Weights of a small GPT-style language model, trained from scratch on English Wikipedia.
Training: a variant of SOAP for these matrices, 98M tokens, 6415 steps.
Each number is 128 + 24 x the weight over its row's rms, rounded and kept within 0 to 255. Layers, rows and columns count from 0. The size above them is the row's rms in percent of the matrix's.

# layer 5 attention output, 192x384, rms 0.144, rows 0-71, columns 96-191
size [101 102  97  97  98 100 101  92  99  95  95  96 102 101 102  97 100  99  97 107 106 106 107 100  96  97 102 101  96 101  93 105 106 103 100 101 103  99 103 104  93  99 102 102  94 107  99  96 101 103  96 106 105  92  92  97 101 102  95  98  95 100 100  99  98  97 102 118  99 101  97  98]
[[125 104 118 158 168 120  72 139 124 126 110 151 160 107 154 142 186 177 125 127 147 129 134  83 134 145 123  98 119  99  83 187 130 141 150 105 108 141  94 141 140 143 154 103 141 149 135 116 140 135 141 144  99 166 151  90  96 102 127 147 107  95 141 115 144 101 123 166  76 139 155  96  92 161 105 136 158 150 131 130 125 118 119 160 112 150 104 123 110 152 150 151 115 129 155  94]
 [167 105 123 121 107 130  73 114 127 114 108 157 123  83 109  93 114 156 119  67 152 138 171 116 117 109 131  93 162 124 126 130 103 118 122 143  98 109 145 112 149 118 135 152 150 138 112 153 143  95 119 125 123 123 109 144 109 135 131 119 150 123 147 113 126 103 144 127 143 135 149 131 125 114 131 100 121 131 129 124 128 117 133 144 104 123 125 118 158 114 162  90 108 101 113 142]
 [115  92  78 135 136 153 159 102  99 121 112 122  78 102 115 112  81 103 125 103 135 107 120 102 133 115  89 126 112 150 147 109 110 159 159 141 144 133 150 109 121  79  85 113 141 134 146 144 117 155 158 117 179 100 143 149 167 137 112 146 139 149 125 148 159 106 136 158 116 130 101 152 121  90 127 143 132 139 139 102  93 144 137 148  97 115 134 118 143 155 122 119 126  96 117 173]
 [ 94 142 144 108 113 138 155  97 117 156 130 144 132 144  96 159 186 123  99 126 129 112 158 126 106  94 146 132 101 182 124 170 112 136 110 124  78 108 105 161 114 124 146 126 162 151 110 125 145  73 114 114 121 150  93 157 108 135 133 110 123 130 124 139 121  95 106  90  96 117 130 121 125 158 173 115 118 152 114 143 132 117  96 155 177 133 137 161 139 139 109  98 117 158 132 108]
 [145 124  85 117 136 131 133 116 107 109  83 117 106 141 142 147 102 158 129 150 118 120 171 137 126 139  90 111 101 152  78 136 117 137 129 113 135 105 131  97 104 125 158 178 158 106 145 123 128 102 149 128 115 138 130 109 108 144  85 124 149 102 167 152 103 122 130 123 121 154 119 156 138 146 129 113 125 171 136 112 125 144 137 140 176 120 141 125 106 138  91  99 125 131  82 167]
 [123 130 116 107 100 130 144 140 116 148 116 104 140 143 128 162 168 101 119 103 163 122 128 149  97 142  76 138 196 122 126  94 131 143 159 141 181  80 101 110 144 130 120 134 140 120 139  78 128 129 144 168 124 159 128  94 141 108 121 118 135 106 131 155 137  99 137 116 135 109 102 131 136 127 145  94 132 138 123 107 123  95  75 132 153 119 123 160 159 101 111 153 127 165 109 121]
 [152 145 140 165 126 154 119 101 122 126 158 114 143  93 164 150 128 152 132 171 114 116 112 131 143 115 150 112 118 115 124 144 166 138 157 116 122 124  93 124 117 111 127 139 157 117 158 136 133 147 145 129 113 145 123 154 125 162 130 123 135 113 135 138 130 125 117 135 169 109 183 106 139 107 115 147 143 159 126 147 144 121 110 120 156 149 131 154 101  82 144 134 113 134 105 140]
 [191 127 107 162 149 164 141  94 161 141 139 126 154 126 105 110 153  81 140 124 122 110 129 140 146 146 159  76 114 132 111 113 173 162 132 171 107 147 132 122 117 101 135 136 124 114 134 130 110 157 137 134 130 140 116 140 129  89 135 126 103 150 115 103 145  59 176 138  92 137 154 104 139 164 135 116 127 133 100 101 145 137 150  87 152 142 147  86 101 137 109 149 150 122 124 118]
 [120 126 151 150 127 115 116 127 162 134  95 104  82 194 159 122 107 145 133 124 116 157 120 112 116  98 133 125 109 124 130 110 142 119 142 110  98 145 109 135 171 145 135 106 126 134 153 103 146 144 123 130 119 148 130 124 134 137 145 135 107 116 165 119 108 115 109 124 122 104 122 126 139 151 100 113 110 123 141 161 116 133 161 134 135  83 124 141 127 143 122 120 139 108 113 152]
 [167 103  83 146 126 136 151 176 123 169  86 154 161 109 107 139 155 113 131 145 122 114 127 119 108 121 153 123 167 184 138 119 143 110 142 126 157 116 132 166 118 157 142 124 130  96 141 135 131 124 130 154  98 130 125 116 108 123 180 114 149 135 137 120 103 162 106 123 101  90 164 135 125 135 170 145 110 160 101 140 100 139 127 107 142 123 123 133  94 131 146 134 163 100 110 113]
 [119 134 113  97 134 162 178  98 122 107 101 132 141 190 138 127 162 130 132 113  97 114 156 118 140 151 138 178 123 102  93 100 124 135 134 105 123 119 125 143 134 113 148 102 141 133 117 108 168 118 132  98  89 158 133 154 131 109 138 122 109 125 117 148 131 152  89 134 127 145 134 117 137 117 146 122  89 147 127 153 136 145 132 120 151 114 173 118 156 122 116 135 155 105 133 129]
 [116  80 190 139 136 139  99 158  86 107 138 115 137 156 176 142 102 126 114 102 115 133 130 155 130 131  98 135 136 119 177 115 127 136 178 137 148 119 116 115 144 145 154 145 150 129 136 124 131  94 163 108  93 120 160 127 123 142 103 129 132 134 158 154 161 131 138 172 146 116 106 133 142  99 109 103 125 129 169 130 168 101 120 115 144 118 124 132 148 109 105 153 115 156 138 125]
 [128 140 125 101 112 108 112  69  83 126 109 132 158 129 111 129 151 124 133 125 116 143 108 145 129 135 169 150  93 130 100 102 159 140 158  80 141 127 114 140 126 103 116  88 129 134 112 134 157 103 136 126 110 108 110 106 130 119 113  95  93 152 120 169 112 111 134 126 112 119 144 141 114  89  97 160 126 159 126 140 155 135 178  99 115  86 118 136 110 153 145 111 126 118 125 143]
 [133 112 101 121 158 124 155 131 117 133  78 148 158 172  93 126 132 127 135 107 122  72 149 119 111 126 120 120 124 182 177 142 113 128 117 117  98 123 125 130 154 139 149 135  96 103 134 110 134  99 114  82  82 118 158 115 108 129  89 130 118 119  92 144 148 122 121 129 158 117 108  97 117 135  98 139 173 112 174 158 142 181 178  92  94 126  79 104 131 125 112 136 103 110 116 147]
 [101 156 134 154 119 166 143 121 132 117 142 118 155 148 143 113 142  86 185 101 161 142 134 149 145 112  89 131 124 169 111 143 131  99  83 153 186 145 151 110  93 122 155 150 140 138 115 109 124 141 111 134 134 131 112 113 125 124 149 106 126 116 144 147 111 141 116  88 138  86 134 101 144 103 148  97 122 126 123  99 133 138 182 146 158 168 139 149 160 100 126  96 133 127 102  84]
 [110 116 124 130 170 177 139 167 139 136  83 130 124 110 126  88 124 106 133 107 127 125 146 118 112 207 135  85 113 154 116  96 127 141 136 108  92 120 122  95 111 130 161 139 128 114 140 186 120 128 105 165 135 137 141 140 113 122 108  96 116 126 122 130 133 119 144 101 121  74 110 126 122 131 130 119  89 157 108 131 139 107 132 146 123 111 105 148 144 170  81 143 106 134  76 125]
 [105 169  86 184 105 129 119 168 114 119 115 132 135 156 119 125 106  85 141 121  94 165 121 142 126  79  86 141 141 129 127 138 107 154 121 136 142 124 137  96 166 151 119 156 142 140 139 145 119  94 125  96 139  90 153 138 118 117 102 102 134 129 116 143 109 123  97 144 125 114 125 145 116 122 125 121 122 113 154 106 105 143 146 120 113 134 118 131 125 148 161 118 154 135 175 114]
 [123 140 156 114 178 125 168 105 132 134  89 123 151 126 128 105  80 130 153 124 136 134 128 174 119 166 113 148 112 104 146 171 187 101  94 131 114 133 143 149 113 143 133 121 115 126 116 151 105 144  96 113 143 191 171 124 152 133 138 135 102 141 141 107 122 125 138 143 149 139 113 130  97 126 160 113 139 111  99  97 160 125 105 140 108 130 134 143 146 125 123 159 136  97 146  98]
 [134 105 105 135 139 126 123  71 180 116 138 133 145 106 149 157 113 118 131  85 103 135 137 123 146 152 128 136 144 122 139 149 139 139 134 104 151 150 140 146 130 113 128 109 142 146 128 137 134 144 111 130 116 120 100 134 152 112 120  98 165 106 117 160 102 110 115 137 127 125 149 123 160  52 111 144 108  78  99 152  78 168 118 138 136 107 145 107 143 140 143 130 132 147 140 179]
 [151 140  90 104 139 126 115 125 123 152 140 123 140 147 141  90  94 111 119 134 126 128 157 123  92  75  94 120 136 127 108 162 130  90 158 116 141 100 152 140 107 140 112 148 133 100 128 146 124 116 125 163 155 125 119 123 136 129 139 130  98 143 105 116 132 141 111 154  81 122  91 178 102 135 133 146 138 126 121 119 102 100 113 128 123 104 149  86 124 145 172  97 120 130 135 137]
 [131 134 147 116  81 138 117 155  58 126 150 161 128 103 155 115 119 155 177 155 131 149 166  93 118 148 118  97 103 122 111 115 142 131 153 130 128 110 119 135 145 160 110 154 122 137  93 145 134  88  83 101  94 131  96 158 103 137  97 138 136 129 144  96 118 118 111 117 170 147 143 131 112 136 112 169 115 106  94  92 111  85 116 108 140 124 117 130 122 111 151 132 117 109 132 141]
 [150 133 106 148 139 119 114 111  92 132 128 115 122 132 111 117 115 124 140 103 179 115 152 194 158 122 120 139 160 143 149 145 126 106 118 109 140 128 125 135 134 127 136 137 121 113 151 126  89 117 156 141 138  91 141 126  97 153 115 111 200 130 125 101 131 137 144 136 120 120 113 125 162 139 122 136 120 105 158 126 158 149 140 120 146 138 119 137 141 140 117 109 103  99 119 141]
 [126 133 154  74  86 141 160 152 119  93 107 134 109 147 144 109 112 113  80 118 108 107 119 151 109 110 141 182 148 108 113 120 101 124 103 133 123 118 118 136 107  98 155  94 144 136 110 156 132 119 125  94 123 117 109 161 115  96  68 123 120 145 165 144 125 137 162 157 127 125 145  84 129 133 135 140 136 126  95  81 131 117 140 133 135 124 104 105 131 119 161 140 156 120 133 106]
 [ 96 158  79 151  83 128 143 159 138 119  95 162 121  60 135 126 122 115 152 128 108 141 149 187 115 159 134 122 138 154 162 119 111 124 107 147 138 165 128 156 139 126 110 127 132 164 110 128 128 104 114 138 177 115 133 112  84 114 113 116 111 126 167 135 117 170 126 128 151 115 143 152 100 109 114 132 136 118 119 119 148  96 135  82 127 111 120 130 114 112 123 136 166 133 155 121]
 [107 139 130 134 145 156 139  65 142 160 104 124 179 130 166  78 149 146  96 123 154 148 127 132 118 168 134 136 155 125 135 188 155 126  77  91 125  78 138 105 120 108 135 121 138 149 127 129 116 155 112 126 112 140 106 144 142 108 124  99 110 111 122 122 122  70 126 169 111 161  91 144  91 132 128 119 107 138  99 123 128 155 143 137 128 118 122 168 135 147 106 146  99 105  77 100]
 [183 103 174 115 139  77 116 135  97 148 105  95  97 121 114  96 119 110 141 143 167 107  94 120 107 105 138 113 130 100 132 153 137 133  80  98 115 154 165  65 136 125 149 145  80 156 167 140 150 104 134 140  92 148 123 137 114 139  88 114 165 119 108 142 124 139 117 156 153 152 104 112 138 147 155 112  99 132 119 113 139 191 138 122  89 133 160 159 193 122 180 131 139 157 146  94]
 [137 140 104 155 115 141 138 151 104 134 101 145 120  84 103 125  93 131 149 124  89 117 168  99 137 134 110 133 127 110 105 125 116 150 117 106 163 130 126 134 133 106 130 141 111 120 134 133 138 131 143  94 147 101 105 140 115 127 140 138  96 120 143 157 115 107 116 132 192 110 145 135 180 103 147  88 110 127 158  90 153 132 156 139 154 132 116 117 150 104 161 124 145 155  99 153]
 [144 113 186 138 124 128 143 142  99 129 119 125 121 175  89 153 179 127 113 123 114 165  90 158  93 126 122  94 107  92 114 123 105  54 133  83 109 144 158 103 164 172 101 142 165 109 123 128 113  83 113 153  93 147 112 160 123 150 103 101 165 122 157 127  99 123 116 137 140 129 167 124  90 146  95 146 124 126 135 133 127 115 109 134 115  76 136 128 134 118 117 107 110 128 152 107]
 [ 85  88 199 142 103  68 134 176 109 117 110 115 107 135  83 122 145 162 149 135 113 147 126 123 100 138  92 167 138 141 139 151 125 102 130 169 150 139 137 124 117 108 131 116 119 128 122 133 129  84 120 138 134 139 138 130 128  93 120 152 113 174 118 100 111 138 155 142 137 137 134 108 133 117 129 125 115 113 131 127 118 129 148 160 124 120 137 143 118 134 112 136 158 143 143  90]
 [151 132 197 109 148 120  85 140 136 107  99 119 118 138 171  94  88 180 153 142 138 136 122  93 130 135 188 122 121 126 147 112 102 123 150 142 116 125 129 143 132 143 130 149 144 137 131 140 115 140 137 144 114 145  98 130 172 137  90  97 129 135 123 141  99 108 119 137 148 136 105  66 118 127 129 135 117 139 114 145 133  86 123 126 160 109 120 167 124 132 137 118 109 103 127 122]
 [123 116 165 131 134 130 143 132 107 178  79 107  82  95 134  77 153 144 150 166 118 139  92 133 104 150 100 148 116 173 116 137 115 110  83 124 153 142 140 128  91 131 124 142  91  80 160 162 101 140 113 112 107  86 137 180 132 131 135 110 136 105 100 134 140 143 144 140 143 168 114 148 148 115 103 102 121 140 136 140 138 117 102 139 131 137 103 105 123 106 136 126 144  94 138 146]
 [143 139 169 108 115 139 131 140 116 136  95 144 142 131 144 122 129 103 130 137 106  96 144 119 113 105 124 113 171 100 138 127 137 119 126 156 154 135 148 104 135 140  82 127 158 136 162 147 123 132 121 122 149 134 120 112 121 107 154 127 136 119 141 147 121 118 129 140 139  80 124 137 162  92 112 113  98 104 132 168 122 139 155 123 110 143 195 102 120 114 147 140 113 137 128 146]
 [112 103 158 106 152 142  89 128  77 132 112 134 105  98 124 131 105 123  91 120  66 123 140 168 140 160 125 117 126 100  89 151 119 122 152 121  85 115 106 150 106 119 149 138 101 122 107  98 145 188 158 152 166 142 155 134 132 122 137 125 139 108 131 126 145 118 109 115 121 123 132 116 130 137 164 101 162 162 170 129  84 101 147  97  97 132 147  75 114 117 175 152 140  80 116 115]
 [155 137 181 154 166 148 159 117 145 135 139 153 109 148 131 125 101  93 155 131 118 121 153 106 160 120 123 137  91 114  76 132 126 131 107 118 129 134 139 127 150 148 119 163 101 117 101 111 138 114 133  65 141 166 119  97  91 107 115 187 141 143 107 128 102 148 141 169 112 156 149 117  96 152 110 132 166 112 144 133 116  97 129 125  79 128 126 109 107  80 113 117 128 176 134 145]
 [134  62 127 124 141 145 124  96 183 126 152 109 160 142 117 112 153 112 151 120 135 146 135 105 139 114 124 111 150 163  99 109  87 145 118 150 118 128 149 112 128 144 105 183 139 132 168 134 110 130 136 120 152 162 111 133 128 106 154 134 165 130 114 109 125 120 146 175 107 152 125 125 138 149 131 147 111 140 109 116 120 109 183 125 156 133 133 136 138 149 130 127 128 167 104  84]
 [ 95 142 177 104 109 105 130 152 124 184 147 125 159 105 124 112 116 146 146 108 121 126 110 120 143 120 117 139 111 165 116 124 124 108 127 102 125 127 132 136 138  66 119 126 136 166 120 103 122 144 153 137  92 129 122 148  97 143 162 140 121 146 114 154 112 135 132 131 143 146 122 143 111 114 144 166 123 143 152 124 166 108  86 131 125 118 129 151 178 153 149 137 147 136 119 128]
 [113 104 145 116  85  91 117 137  75 119 152 139 138 160 151 106 152 118  96 133 137 104 107 131 155 123  86 102  99 104 117 148 142 150 125 159 112 131 132 121 103 116 110 146 143 146 138 126 127 130 147 111 134 142 140 132 125 105 145 110 134 139 118 118 156 131 144 126 138 134 144 152 115 143  57 105 115 153 109 124 109 167 100 152 128 142 172  97 101 116  93 132 103 116 158 127]
 [154 117 105 118 146 105  97 129 161  97  94 144 141 138 125 117 133 116 104 114 131 130 127 111 123 108 136 149 148  94 133 122 105 160  91 108 105 119 102  77 188 136 130 126 118  90 122 111 111 160 137 125 104 119 151  99 125 142 118 106 167 132 137 137 101 139 108 131  89  88 127 119 137 143 161 119 119 139 149 118 139 108 146 133 171 125 122 119 148 117 137 126 125 150 135 157]
 [145 124 102 132  70 140 136 115 121 108 105 147  89 139 154 136  99  91 114 133 113 117  95 156 146 120 149  77 160 143 147 115 130 111  85  97 145 173 149 126 109 144 108 113 132 135 109 181 104 101 104 119 144 156 171  94 100 129 147 119 129 130 154 134  94 125 187 106 115 109  87  96  71 139 135 147 148 130 153 146 133 144 136 124 109 101 171 133 145 144  89 123 105 174 123  94]
 [ 96  93 127 112 130 123  84 146 125 159 128 127 119 112 129 176 112 153 112 162 116 107  69 116 105 171 121 115 137 101 125 184 138 156 153 138 107 137  90 122 137 113 157 148 129 115 112 147 131 163 122  92 164 125 166 143 145 157 131 122 164  97 156 142 120 103 100 118 100 134 160 121 140 113 144 124 127 127 135 125 106 140 113 133 141 160 160 132 106 158 128 125 161 147 109 122]
 [179 124 130 125 152 152 122 123 167 157 115 126 106  75 151  63 159 133 131 118 112  66  84 132 147 122 104 109 129 129 133 131  95 130 133 103  87 148 148 142 122 121 130 125 133  84 170 148 133 123 137 145 134 135 173 135 127 137 148 126 124 101 124 165 139 174 101 114 143 143 121 125 153 141 165 153 100 162 115 107 118 119 116 129 137 129 115 163  99 131 156  79 132 139 108 150]
 [ 93 145 140 156 133 139  92 142 152 105 123 128 120 140 117 137 103 144 153 139 103 118 103 132 143 155  91 118 135 136 100 132 152  85 111 131 118 175  93 148 116 172 132 108 115 107  88 170 137 145 120 163 121 102 129 125 119 135 136 120  77  68 119 119 125 121 125 153 166  94 137 151 126 148 165 137 110  89 138 126 121 135 120 157 117 128 147 135 129  94 107 121 139  96 143 131]
 [105  94 125 146 133 129 163  77 124 157 123 135 157 153 100  96 122 118 101 129 118 129 112 186 120 151  97 153 119 130 139 122 133 135 153 161 149 120 118 140 111 113 102 126 126 144 135 127  89 106 160 149 126 124 201 108 134 115 133 115 145 137 167 119 137 112 147 140 140 135 167 142 151 124 121 141 147 157 121 145 147 179 138 109 124 146 151 139 143 134 142 105 109 151 157 112]
 [134 111 158 143 143 139 167 137 125 120 105 152 133  96 166 118 133 110 130  89 130 115 150  75 184 105 158 137 137 150 143  59 127 170  88 148 140 127 126  94 126 110 128 113 124 135 160 143 131 130 121 126 129 157 130 118 130 148 148 106 145 163  98 188  91 109 154 132 133 148 126 133 142 117 140 127 107 139  92 148 144 159 139 148  99 140 114  98 146 142 160 138 133  81 119 125]
 [118 131 133 119 105 120 150 119 165 110  74 136 115 156 105 122  93  89 113  94 125 119 138 168 137 126 145 102 114  71 116 141 132 145 139 130  77 111 108  56 109  97  77 146 118 121 120 144 117  73 168 120 124 143 159 120 115 148 137 108 123 154 182 158 140 177 122 130 108 122 118 139 101 147 123 140 143 109 134 123 175 119 143 154 120 122 127 106 133 135  98  99 153 174 130 137]
 [ 95 147 152 156 173 126 139 167 182 159 123 142 141 126 142  95 146 108 143 127 152 112 116 139 130 112 161 109 108 126 111  69 145 144  93 142 140 108  84 135 120 123 130 151 137 145 142 123 161 150 135 106 108 140 125 113 103 153 145 123 113 150 131 120 139 109 137  98 124 104 126 130 176  98 119 100 157 130 149 116 131 140 152 159 131 125 105 126 110 151 120 103 123 118 169 175]
 [123 134 122 157 126 193 107 141 115 146 152 107 140 154  85 178 116  89  74 113 109 134  98 163 112 119  71 144  85 108 144 143 131 119 149 122  97 133 115 110 112 115 104 121 147 165 119 126 121 126 127 139 143  98 133  96 103 127 125 138 125 132 171 125 108 115 100 151 181 123 141 136  91 126 113 181  99 107 108 125 125 135 150 111 117 144 104 107 146 131 118 120 118 116 122 106]
 [130 142 116  93 143 144 138 105  93 164 127 160 143  86 127 141 132 170 103 125 114 107 168 177 158 143 102 118  99 120 151 176 115 135 119 110 143 129 138  89 132 115 148 128 142 136 151 108 111 148 143 138 164 115 125 125 129  90 133 154 104  98 146 116  82 105 179 147 118 112 127 139  92  81 140 109 111 137 156  88 125 157 135 163  95 123 156  90 117 144 167 145 128 102 104 125]
 [123 125 171 155 113 147 134 140  75  87  95 154 142 118 122 127 171 141 109 121 119 127 100 101 139 150 108 152 116 154 122 136 106 137 133  98 136 108 129 126 128 104 104 101 147 159 122 139 120 116  94 123 111  97 106 165  94 159 126 128  86  91 142 104 135 127 144  97 133 146  49 114 126 122 142 176 145 191 148 144 129 155 112 119 114 126 156 124 120 109 158 157 128 132 142 106]
 [132 102  95 138 131 128 124 122  95 127  98 128 100 116 125 151 159 123 129 112 186 138 137 144 150 124 172 105 113  85 110 127 101 107 137 160 101 109 101 108 148 125 117 133 151 126  79 143 148 126 117 159 122  87 140 124 126 124 117 140 152 123 136 119 133 159 103 134 146 114 152 104 144 153 144 121 100 168  99 155 100 149 101 153 130 124 113 126 145 136 132 131 145  93 133 138]
 [ 99 136 109 152 147 130  85  92 107 102 112 129 142 132 164 152 172 160 146 102 125 116 103 120 106 144 123  95 137  97 143 134 125 145 140 130 152 133 107 115 120 137 146  94 121 120 136 140 133 115 140 111 137 114 130 163 134 142 124 125 104 158 146 127 146 156 120 117 129  94 148 112 131 126 157 114 114 140  97  99  97 122 121 122 139 105  98 136 142 119  97 128 156 129 146 130]
 [142 126 146 155 149 144 167 129 118 126 160 180 148 142 113 151  86 180 134 123 167 146 147 127 168 111 128 101 114 141 120 169 115 129  92 110 106 131 161 127 136 114 137 107 132 135 109 117 149 153 112 155 157 142 139 103 127 126 135 101 157 144 143 140 107 101 121 144 132 102 126 134 122 138 137 127 105  70 137 125 144 127 109 157 136 137 117 132 120 172 121 105 119 158 117 101]
 [121 129  99  74 124 118 128 158 120  79 146 150 112 118 135 144 130 177 126 153 156 110 144 146 128 115 107  89 110 131  70 105 130 158 141 124 100 131 104 112 127 121 122 132  99 111 126 154 104 101 147 128 139 128 133 140 127 133 130  96 124 162  93 130 130 122 136 146 111 130 147 160 122 126 148 140 111 105 111 136 111 112 125 109 125 140 160 137 116 109 146 112 132 138 118 129]
 [111 127 126  91 102 149 120 110  96 161 109 146 130 130 147 101 152 132 126 132 131 112 101 179  89 133 105 150 108 155 115  64 109 139 115 138 156  85 157  95 154 102 111 116 168 113 104 148 111 173 127 109 132 157 127 115 140 133 129 115 129 148 119 130  83 148 125 143  88 135 119 130 123 114 130  97 107 120 137 160 101 118 149 129 136 170 111 114 143 166 143 143 112  68 154 133]
 [119 175 131 133 124  97  99 153 171 124 146 130 173 123 107 116 104 142 120 143 121 118 103 120 134 126 130 118 150 126 149  92 150  98 159 118 146 127  94 124 105 158  88 161 150 143 179 147 141 128 128 142 136  98 135 161 104 151 138 131 127  96  99  97 112 126 153  90 177 116 116 165 146 150 131 131 109  92 114 112 108 114  93 136 143 150 160 136 124 105 120 122  88 140 119 151]
 [148 148 126 125 133 142 111 118 124 111 107 129 140 159 115 151 174 123 125 123 115 114 135 151 149 128  77 123 163 143 136 115  82 149 109 102 120  91  54 127 101 108 145 164 165 137 144 162 130 125 134 180 128 170 130 143 109 135 130 111 102 165 132 122 115 123 128 106 110  99 135 130 134 124 148 169 110 126 137 121 161 124 120  94 148 117 127 122 122 119 139 130 138 111  72 187]
 [145 110 140 131  93 142 145 100 133 160 129 123  95 167  74 141 148 141 122 120 125  85 110  83  72 132  90 144 120 133  79 146 136 134 135 155 128 108 130 136 117  93 140 176 137 121 109 140 119 151 119 137 155 160 151 148 161 113 103 111 129 121 110 142 141 133 173 140 144 184 100 124 139 105 115 151 141 137 104 124 105 111 132 126 127 118 114 140 158 119 158 142 163 161 126 144]
 [143 124 106 121 123  95 100 126 101 110 113 169 112 187 155 131 114 144 191 127  99 140 102 119 120 165 104 110 112 133 142 104 124 130 113 108 165 115 119  96 160 119 119 154 140 155 115 146 139 112 105 120 121 132 138  94 110 144  78 116 157 144 117 121 123 122 142 174 174 148 118 119 103 140 112 135 136 169 141 128 142 170 152 141 122 135 129 123 178  90 123 137 145  96 120 134]
 [145  96 172  95 144 165  98  58  90 108 140 146  92 133 132 105 143 142 110 135 128 132 149 131 144 124 176 131 112 114 120  99 119 141 120 133 151 142 156 132 133  87 124 138  93 113 138 128 118  98 147  98 125 104 154 118 135 125 127 143  94 157 116 144 135 150 143 136 118 169 126 123 125 136 130 145 147 130 140 105 122 125 165 117 132 110 103 151 145 137 155 167 157 119 128 154]
 [120  73 128  84 141 109 138  79 124 125 155 123 134  65 152 126  68 120 114 150 140 134 108 104 119 114 138 118 113  80 202 171 159 109 116 111 143 104 148  90 110 111 119  67  89 117 105  93  77 123 126 145  96 101 126 123 154 130 123 111 155 118  99 108 142 138 103 107  96 113 132 104 112 161  91 119 118 114 107 154  93 149 165 114 137 104 138 153 109 137  87 145 166 143 133 147]
 [109 155 156 115 142 110 150 119  88 128 140  80 141 111 109 126 129  71 110 175 129 165  82 141 130 117 134 122 153 153  90 116 144 110 141 161 166 127  89 161  90  97 123 140 130 149 140 123 127 147 126 123 116 118 186 104 105 121 143  95 127 133 120 125 156 150 139 137 137 155 137 126 147 135 107 153 144 131 173 134  96  96 127 102 135 116 160 106 107 143 118  92 125 140 161 158]
 [107 133 117  96 129 139  96 142 115 107 102 155 151  90  92 105  96 151  67 168 115 104 167  97  99 133 149 150 154 108 135 117 107 117 139 132  93 122 109  92 111 160 128 142 144 127 160 126 103 103 139 119 145 159 127 130 120 130 126 109 118 148 150 127 105 115 155 142 130 140 100 116 156 140 166 163 135 145 129 117 123 106  71 106 150 116 165 131 167 182 117 160  80 186 144 121]
 [108 105 174 114 141 134 112 124 109 136 131 113 129 146 141 161 147 124 137  85  84  95 131 107 118 109 175 136 114 159  83 114 101 132 130 139 120 111  97 141  70 128 104 133 111 151 152 126 107 117 128 171 105 135 113 130 126 119 128  68 143 147 130 137 103 127 158 149 105  89 117 115  88 130 144  92 100 175 113 130 148 124  98 157 143  96 156 140 121 118 117 144 114 132 108 163]
 [128 145  99 162 120 126 112 148 104 151 103 109 163 120 103 136 166 111 103 119 131 117 172 136 124 138 120  86 103 134 113 150 152 131 124 121 145 128 129 104 110 119 127 124 121 144 142  60 143  92 144 105 139 117 103 112 106 146 144 123  99 150 158 147 109 126 123 106 160 117 112 118 138 143 108 154 150 158 155 110 103 123 114  80 143 108 162 111 121 133 146 147 183 118 157 111]
 [122  91 137 130 144  94 134 145 138 123 111 106 131 128 134 152  86 120 106 122 111 117 200  87 131 109 111 153 119 142 161 151 173 109 141 140  89 132 127 126 143 152 122 130 104 152 125 171  94 140 143 140 124 158 144 136 117 129 105 124 148 118 142 108  91 132 131 131 112 125 147  80 119 158 150 128 139 170 143 148 131 139 140 125  95 159 123 138 127 120 123 137 118 102 113 121]
 [157 125 151 117 136 112 159 131 121 104 130  90 149 112  84 155 118 158 112 118 132 148 129 135 106 119 136 114 175 111 162 132  73 133 146 141 119 129 124 111 117 159 149 143 131 126 143 121 145 106 114 116 115 133 100 134 128 163 118  97  68 140  81 135 134  84 139 109 162 142 143 141 154 114 143 113 132 119 129 126 125 126 147 174 154 106 122  90 127 136 160 110 136 128 136 147]
 [142 147  94 140 104 121  67 125  98 141 113 143 170 126 166 151 118 114 121 158 139 151 150 151 157 143 134 154 160 112 121  96 136 115 106  85 123 129  70 118 131 138 134 144 123  89 110 143 123 176  97  85 120  90 116  90 106 105 139 130  97 136 134 135 154  98 153 100 135 138 145 113 119 120  67 132 186 108 163 111  98 156 115 150 123 134 122 130  88 134 139 136 113 140 169 129]
 [150 120 133  78  98 132 150 138 111  95 120 119 105 128 124 120 143 137 128  91 131  97 123 205 138 101 112 168 121 146  93 117 100 121 112 108 137 143 159 169 151 113 147 132 145 157 124 152 163 135 132 134 162 127 128 152 102 102 121 137 149 131 116 104 174 120 140 151 137 145 119 131 139 131  84 177  79 137  98 127 124  97 131 140 106 144 145 152 132 136 131 141 121 118 150 130]
 [177 150 114 109 140  73 127 113 113 160 103 167 145 149 140 178 154 113 133 113 143 141 129 141 126 102 138 120 127 124  86 103  92 113  99 106 129 138 114 115 148 137 167 135 135 134 149 139 112 126 124 126 135 144 148 104 103 153 114 130 120 102 115  77 110  87 166 132  89 111 104 134  89 129 134 110 156 151 162 162 155  94 128 147 118 120 102 102 115 115 143 142 142 143 138 119]
 [138 166 126 171 126 132 156 150 120 111 139  99 117 158 174 110 127 112 116 131 111 144 107  23 115 131 137  91 129 183 148 139 144  97 130 164 137 113 147 144 115 121 128 119 137 156 138 144 102 126 132 139 145 135 127 145 129 117 130  92 162 140 148 127 119 123 120 113 123 102  94 143  92 147 166 127  99 133 127 154 145 150 123 124 151 121 155 125 149 141 157 132 105 102  72 148]
 [138 130 166 139 116 133 142 139 100 189 113 143 136 126 121 111 121 206 139 145 132 137 102 112 139 135  84 153 182 150 129  87 168 171  88 152 103 111 129 122 164  86 153 144 119 127 115 130 103 126 106  91 131 127  96 101 108 154 133 117 100 118 117 144 114  80 142 153 161 105  96 137 167 111 139 101 132 138 155  80 156 120 136 128 137 123 119 137 126 143 145 161 114 145 121  85]
 [134 130 155 135 104 127 124 121 126 125 134  84 150 114 139 104 134 132 147 163 117 139 154 100  93 154 102 159 139 160 102 111 127  94 151 130 164 122  98 184 131 146 156 127 121 137 106 131 106 149 158  96 113  73 137 119 124 142 144 116 131 121 114 114 151 157 141 103 117 142  83 133 160 116 160 122 128 138 104 123 119 152 118 140 134 138 161 117 134 104 131 101 144 105  84 143]]